Part of a small language model's weights: 2M parameters, a variant of Muon for these matrices.
Each number is 500 + 25 x the weight over its row's rms, rounded and kept within 0 to 999. Layers, rows and columns count from 0. Numbers have three digits each. The size before them is the row's rms in percent of the matrix's.

# layer 6 MLP down, 96x256, rms 0.129, rows 0-95, columns 128-191
097:533530506502489512443493471462573449467506472500490509493479514471484517478489485463502515527504514471453506460500519502508503492512447532501516484457507497469457481504449460477484523494498508
101:511563529503509470543533559520497470480487481535522495511514515550469507404446503527542494484487483490481527562541480482467496526500449519490482484454526525474502493472482496509499486498453460
099:464491502489460474488521498455493491460504529514511515494466493450472508461455477545494466450516498508481509513457541484509482502534499494515483465535476449472524511494522448477502506526560460
099:476486513478473539478487497502494505491512504512478482483525514515495493504491527516530513491498508452499464520424457524483472478487520495485486503504509468490517538480468512526501506519489510
099:457494510437503445488492480523500549554514546521527516494487558527500509529490527446510480549499498534490506489497506506472497487506494490516494500538509518503464496514485479498466498502534459
091:509544527513523483489507503494525481502551489554481491522480539485467485478479480505512484467502450534484504474529524460523467496503522536496494512464475515456499531530454522497487508538520480
093:508513481487446457508516491528536480494459472471455533460497471495515523423517483480491497459502472535499485502526502501496520499485492546489485520511502515490522492522500480514517486520455488
094:466459501527481510511510455532511540515476480490491488453490503514523527493498513516508504468500461498536470520475501471497507478521534505483498510533502499551510503533491480484441538503494542
106:488489471545446541439503500462511513496515494484529478537526480472484480471525494492514569497497495491506486514520484463514522486462477493470485543553529525530471535529493537520476508513483563
109:521540465481508461482487475488511483516470483528504505486523503509460496522498532503539480531495531453497490527501506522517487526505521471501548482460498515512523505482465476515497502470482572
104:530503494498496550462524480537489471488519492495537492479544487511515588493511466513510488494488475459526492481499486520452450474518503536503489510467492533458506527474529457554506504534455501
094:481492516529482498488548500481490489501488462495513470529498527466454494478465533462507510544504484529453507503503491551465499529510491467485493496442526510492501514488489569452505515478487494
098:493506489478501551532494522493475510487475467444463497481529504486474509530521478475469502510519493559514516510490523491498498507521467518508454500483493463498479535506487528462529469478521504
099:529474472523523511532450454507496456505505455507459435491475502502493511457518518489448544517484503440523507491497512474474539473473513498481493500480484464494479476491499506511545456476490481
098:500499468500484548448476509497463533483474518481505446463519493501494459507496489501479478549517458516550488530499501474479500522520518507487450502465517461483499497459485525494476491494524532
099:536548532465513475532522529572465487445515490486519506453513507475521500502488488503455490478507466520509499509500501500510560520508512479503497551523513523506440509502529499513475519529519473
100:515506534502498478479538540485524461516494521548540479482471505472502478525501455532496508495479484481468483539505530488502512453453476451480551512496512443520516528542503436510463480474497491
106:488474483459512457460476495489479491536519515481524463482487527503491514518474525522529525528511543486465516466525471438487534454486492559462511515523526492555530538507445493492497514482486488
095:506528427469498513499492513503474489511491516493444496498444509508495462499518489495507453532516543491549521489517466568512464475498491471508469455508492474504474485472523529488529532506466498
099:535483502486516494525521531497502484453450505498474511477502533500520487501484478530474492466530529454461530486512510476500514520467550484537493527469479502490490522460535484512519503546455492
103:518487497503466510499484531470505468525439558495496481492505489508521538465479459511500467505483502518504547469490522488476505479539443513508482493523508484494516526493542519523481518475527515
101:497527527539516534494509465496529511521498489517527491472518492521483502480529479489449508521460473466508476519498479496513495493475524483507511531500490471482526479510532478560510528470518498
102:502503487491552479512512485512528500528491465514493463544533504497507485489476507521498494545488505493480440485480520499494479504527481512482477559524509534522451479513507513505493484538489491
103:488497482529509478496505467474529521522508540481453480496500473463480477498495508483515479516474490484477472487501539474504540544524481518438434513539523512498533478498478485501495513477524496
099:528462472470484503498517508474474517480496543497468524460532518450463488509568550497471483451515479507497491514496501489502490518490502514439475540531470499491504506489488487515488558527528492
098:525496499470555486506506511494474498503498504505534492561521467483509526521530450513488524486525541476505494521510503477453498469446482519512520495491493482478509529472500523516511521482477503
095:502525529468520509503501491475523527552466438443516511533521502534530495452511480488495502510485491525469519502487505472459497537503501480498563507488492497512486538447510518492502493503514544
110:493494464518498503467502524532476490525505495506515497454516485504542482526517513487472516489500520520522511510480496483486543522477511472482455498478494529531515526502480514441482500486514487
103:516482508507506505512525485478550472501495511512496523509488525493484542463511490509514497495496491525523496508528469497482482490533465463457494475479563497507510481452498493529499448459515460
098:512495536524478520503510527495454524474469541515485483476457486492505488514499505492467479479505544509505480483486531510539479510515548492471467499517490472467529495513457474542486510523497466
102:505512514491549521489550479485492518481546471460514466479531483453522504497486493505527465460487514488481483517519484471511503452482473494510515542467490499500496540511476517482485532457528485
099:482535504499541504507460527502492478478494514472485487533491509517492540516508478493551471496487516468504521495510521543521500510549486530497480540490551449502451482519504478516533456512516479
101:529465522475514495500543465510495494490498480499501475498530465495484485507499494462470446535443515497490480542519496509481506531482492523496513515501539503473487487484512491507447538481477497
099:459509474511529518503515534516507530488492473514518516481510494525496519516512455531522557491487486498516505462503495471462523521481517544463500457541502477456529507512500479498545473519484470
089:493517507521511516572537531488514534463500497528466521520504499476493478490546448476476451456510520529500504500499490486524526541498527518538513517506525501527490534507493475512562507537525539
105:551474531542495491459495489516508475478489476498516482464487496465466500518468509527500494491540482486490460482487500492509501478461505479493488491512478518513509544472502488466501543494515512
099:490495469548543521518522524493532511523554465513539511516502501534455503474512508532540491476469551494490516524496519499469498515538502443517496511491498498542499519489507475518508502544526494
104:475495526490498541505512515480493494546482524523504466517443471487482477547508511512548468516456464511505446465479452500475514523530499514538499479520471489496502492484552521472495533524503495
087:550513466541487469515438497518510528484505499538531482492494495509501522519534483477512492492436526498495513477482466493469534528510466513487504460498506509496487518467515537509501510509494500
100:531462503481508463497489444528494496520449501528493473511508531510487503520498510459495476473514520484483511475550537483505537485433499524507507550510528519476463542536514507481452469462499528
102:507443486503543484495507501507455493523461532465495525475521508492508529515493538431555492488511490479471515475467476499519516568531535484490528469484511511479448473530482518473513497541496488
111:530505574451492515462536467509523569501509527507496473497498491552471521472450457508503525496516463507486497460470469535501508431479554464487543495509510490494482448515474479502479501511527494
102:522518501555487481495508490518513508496522528515511503477499504504484520478493453510485495496531506462514445506499497460552466528493462456522511453435535543499533516503492479503517456507476474
104:471486434534528496512503541485484492544495491483567500528497566527490509493516487486531486488491559486464513479476528512491484509561480509517532475485504515464520475515489497447508488527535493
099:472506527504514496472482469483498506518489508497467467478493459571567435467511505482540456519504520500507506469470546473488468497513467482494480498503503470490502497555532519478441489496513472
102:531509470477482494532499509516487496489550522505496459483500497464469495545462496483513516482554505505506525493474498496475495505488492476483511513511552486490472494511514498475541477475499505
095:483521497484482524466503500522504543502488472476487570528475528477555464498487454476505513513519475513490497518511490508513537469529519512514539507525516486474469487520467457521495563483529431
095:509499508545507507522522491517484520499487567511502448484482545497525509504464490505436505501499512504566467501525509560509503477496503491505501517487459449504479506527526489474502493543524516
102:513515543487533520478489486500523470493525470434493480473503525511502479488536496457485470557475477514499521560486505516518459524496448482491493544521483492476468517495473485502549519522519491
098:537541528507452478505474530505467533484511513492509478482494509466480470523498548540485535537523464530450524475473499458489494491544488503471478490524507540528458543516475502523501475488500502
099:541462492494529532498468470488508531489499550537512518501500455518464481491473481508499487511517554513525456480461488507467500530483511502473502494479519489543483486491511457531586489526502488
100:508506500439492515507465509539495506502535477490548532478495493492446509505530490485507509527536483507505555512519463525461497487510472503552503498488530478506501521499493492536513517507515516
098:482476479490547534522484447458484476488494501522479510508504564497533449547523494514484532505528499497513491534470492486494519510521495524467514497501494459522481501501516511560508486471477506
093:489529521508487524495462484539532451485509511494528539529524495470502461499457455500505560551507507528490493522498491508495514478486496496503523527498487484518485504490499515457514481481480479
099:512485528498528486485505503461547437466492508495501538502457469526534528491487498500496538476545469464486516472476487502512501469506527478546462486472471514522486504465485492477498517544487520
103:507477514494470526454506454498533504498512490523493533523545523494515491499480528474520514510527493525532511464487515506483548507496493489481486522505518548494502502483464467482521509534510455
103:506508535531466475507477521495513508539511514488519495461498523481504547487507475457534488529505501515512492471501488490494507531526519529502463534491517533496484454448480514419497500519513490
103:527467480522471497484490467509538460510504501516491545450534516514481475497460467502489527540529513498514520502530565489522504512492520482493521485496521496550486485528521532559483472505512509
094:512504544501481480503533496503525499475513529452487533491451500463506485527472447463551484502486497522523516481485504503435533478550537505485513484492526497527502490545464452451487442507526535
099:512485473496492465504529519525509468505506522507527499506510524487500477498458516543484485519502489543493506484482523487453480491453503521538531478510491474512523538539492509467478474500550491
092:488528523526501534437493504506431474504550490494495520528503492455486521483465521529502539499529536511533486509556501525488507505557527530494530491556478514521458475498515547467472558484491476
099:497507495468516508517491462482465500526513486467542505523507488473527508502531489474528489487496555537474443502539507498504502543518524539518431491500497465492548518501499518507495521476537495
091:500513508480520508490498517505547546474532519500518491461507467482523482437484481460505473532503491490494494460463473514492529509507509505518484489511520522435476563545575464446524533508498515
099:524473458477519492538513529494473512496485542521474467514519473469464482475500512489533483503467525483533453502526520483465511468467525522515525486491470486479506469505478524484539531520485517
101:468517516540516497479491508500490523505547498479489488447473500554543484499469476504542538510504500498501511520503522495537510539525475519488541493520526501501533475503469534456531452505506479
102:474528490503495538492481506497511504459541460511479500503474476484468552474501546529451521494546491480505510485487461496470475525500555495472515477508508483483500516513495499530488504530472484
100:530480473462504494557510530489467483539505502481515476516540479499502516476475445501495505483498523529498500465515501500502483496526523523502517476486475459472469527499548509521502479524548521
096:486532491494492465531541499501496519499461497489524486484491531506468486505500493517515510460468511513463484513501538480513487551499486547433486511493525470489526501550511480543527543436484478
097:531498522521469459518495510450526505415508476521508539539530516485511465521511521514460474462479470483529484503524462521503516506504549459471522523525515505482521534521451499532480496510509495
100:492477523479491480522525505478509501512498517527526499490516489515467504535531475501472539523487441498537513495509524474509518506482514497507510490475484532512507480536525484465494504492484455
105:503484506505503493528450495544446491521480502528513485459573488529503448488482503499477502503488504470457523514527454477461507476508513504517528499520530488536533492499527501481442539459438518
103:512507504516488496499512537517486520503545480524476486538524528517480499489489493476503459526522555491490483471502507519526511560510522493471495489510517533498507470476498471531494475529496522
101:503477469476461477502557508518503492490524479511524483489481525516506524507486535515513530510483471517458522534476467507537534532510498526502489451456479502505504449526481528495517499518513516
102:509541504505433493471497474496479459508518514511477499514551556519487487460492510501515461523502450469480539498548531502530471512494478516463476470518444494477547545512479522510498502495472483
099:500482461495514475466488516527503483517517481479489503479498546490514467498499518539494533503496494499514470529481477483448454509484498486487537527494501487523472485492529492517508470508472491
105:523475475497476508511518481541513496537523510480491489477503536488509488550494483556529480492529490485495509483501505476469519482462472518484481510486544497530533467523503487491495496491526547
097:467493497484449531506510446419484520471515502449502544501550554471528512458504531466523525527504494500487478548479509447502494496471534516514515509483500534539499502514484506462515506488470503
114:544492521479495487531524520495495512502530531520528559483480493459531521494482501500518538510464455495526489502508506497480513493493535518496530497497494465517566458508444493562467536516518496
105:540512534477451525452482476474527487526529469509501504484493463457471515480527496508512492511511531479544492484521515538487468505471512514490486511497510516502547476485460495494519509491482535
103:445551540504482478533470534526514484512464476516512481567478511508490508507495482482496501472462460531500492497471478545506536503522502501526514470513459507454447469483509479490472524519496493
101:479533481482526485509525497480538474512506539499505508513490513482521493461502514523500473520523502528471468499491482507454544489508509471481474517520529516523532502529511529500449541472480512
105:542546489504496474515550474500491505523469498510514525493486518528523531507537507511518481471504468479465491482513513540492536486510516504474486493526482502450499486499506524553470503491463486
098:525510475518508481580444524483482500534434463482549506505513459494480485506483539504541474484526481490526461480512475546513508480479493500491540495486562475452489459512509497494503511493476490
095:498483486489496530487499517485510512501516494555534475502537462482512488515530532468506432499509502490535480487522486499482505523494500457490516538467507514458503505451527542452522513522504488
103:531481524477528499507494500474535531487480476471492500478548478519539501509522514466544482490484503490496571478494508475468485476533501463467516478469486529496490445524469496532542496537486494
101:540450508461477497515579489428501508512466491457509501489507532477539499503483487497492482467533484479516520531491504477500490524469508446520486512538540509499526508534512472486492519459528520
104:501474491453470483478539517512510539506542489511490506449501484522484520486534493536463484505533483484513486478473466536479500530501494457488479456517487508526501530490492503493473511514514502
093:479521512457452480473511445535500497490530494485521490534517463473461478505486496501474510484469473536479502447529513541502478465510475488546536540458495486538460526468479527531482493483518508
097:457484522497478491470526485484511430493513522525540482468488499476529508555476468517520472484448465524500481467539467517511510495485510470466494506508474528523498494557523515505469488487496477
105:557458514504510513477479490505527499531525500512507517473504497512529524497465485484508530492456531529504507497518455480513462487522491471515514516467491503505505507466481525514444516512538473
101:493510516494503540488513534533509516524501536460494502465555499508532464497494495506497524523511505496545459523516538492508489485500540465464501527515496527500480477493501462537537553514503486
108:476511446515507510487486514529469507486505436496463472498491487529447485517502506483485475502495489496483560491495529538492529512512543506476487494507476514450477524487491474478530494542505502
102:505493504494509512472481492465495506512507504490516490495520489490524492519509489467487482512486529502488530506507548509485543513512515502524537490491498474496465511527486549512494533499517492
097:485462487501491486501541509509500489513531476536522497523529494507530505494482510559506503485485486522543482509494503518506479469523524518469532464514506495494520495454516527498474469522499468
092:514510549471505525462485480498498479489513517508509501470516466524476503513557461485521495505502531539509517514445460559511494462499528517467527518526474478466496535498518558521464501495492534
095:504528518438524502518500516503487536479503526551489434487544486529469493503489518506488516494521515512463487495489504469494467486470470479481477545488519496517532546490513486478458490486481504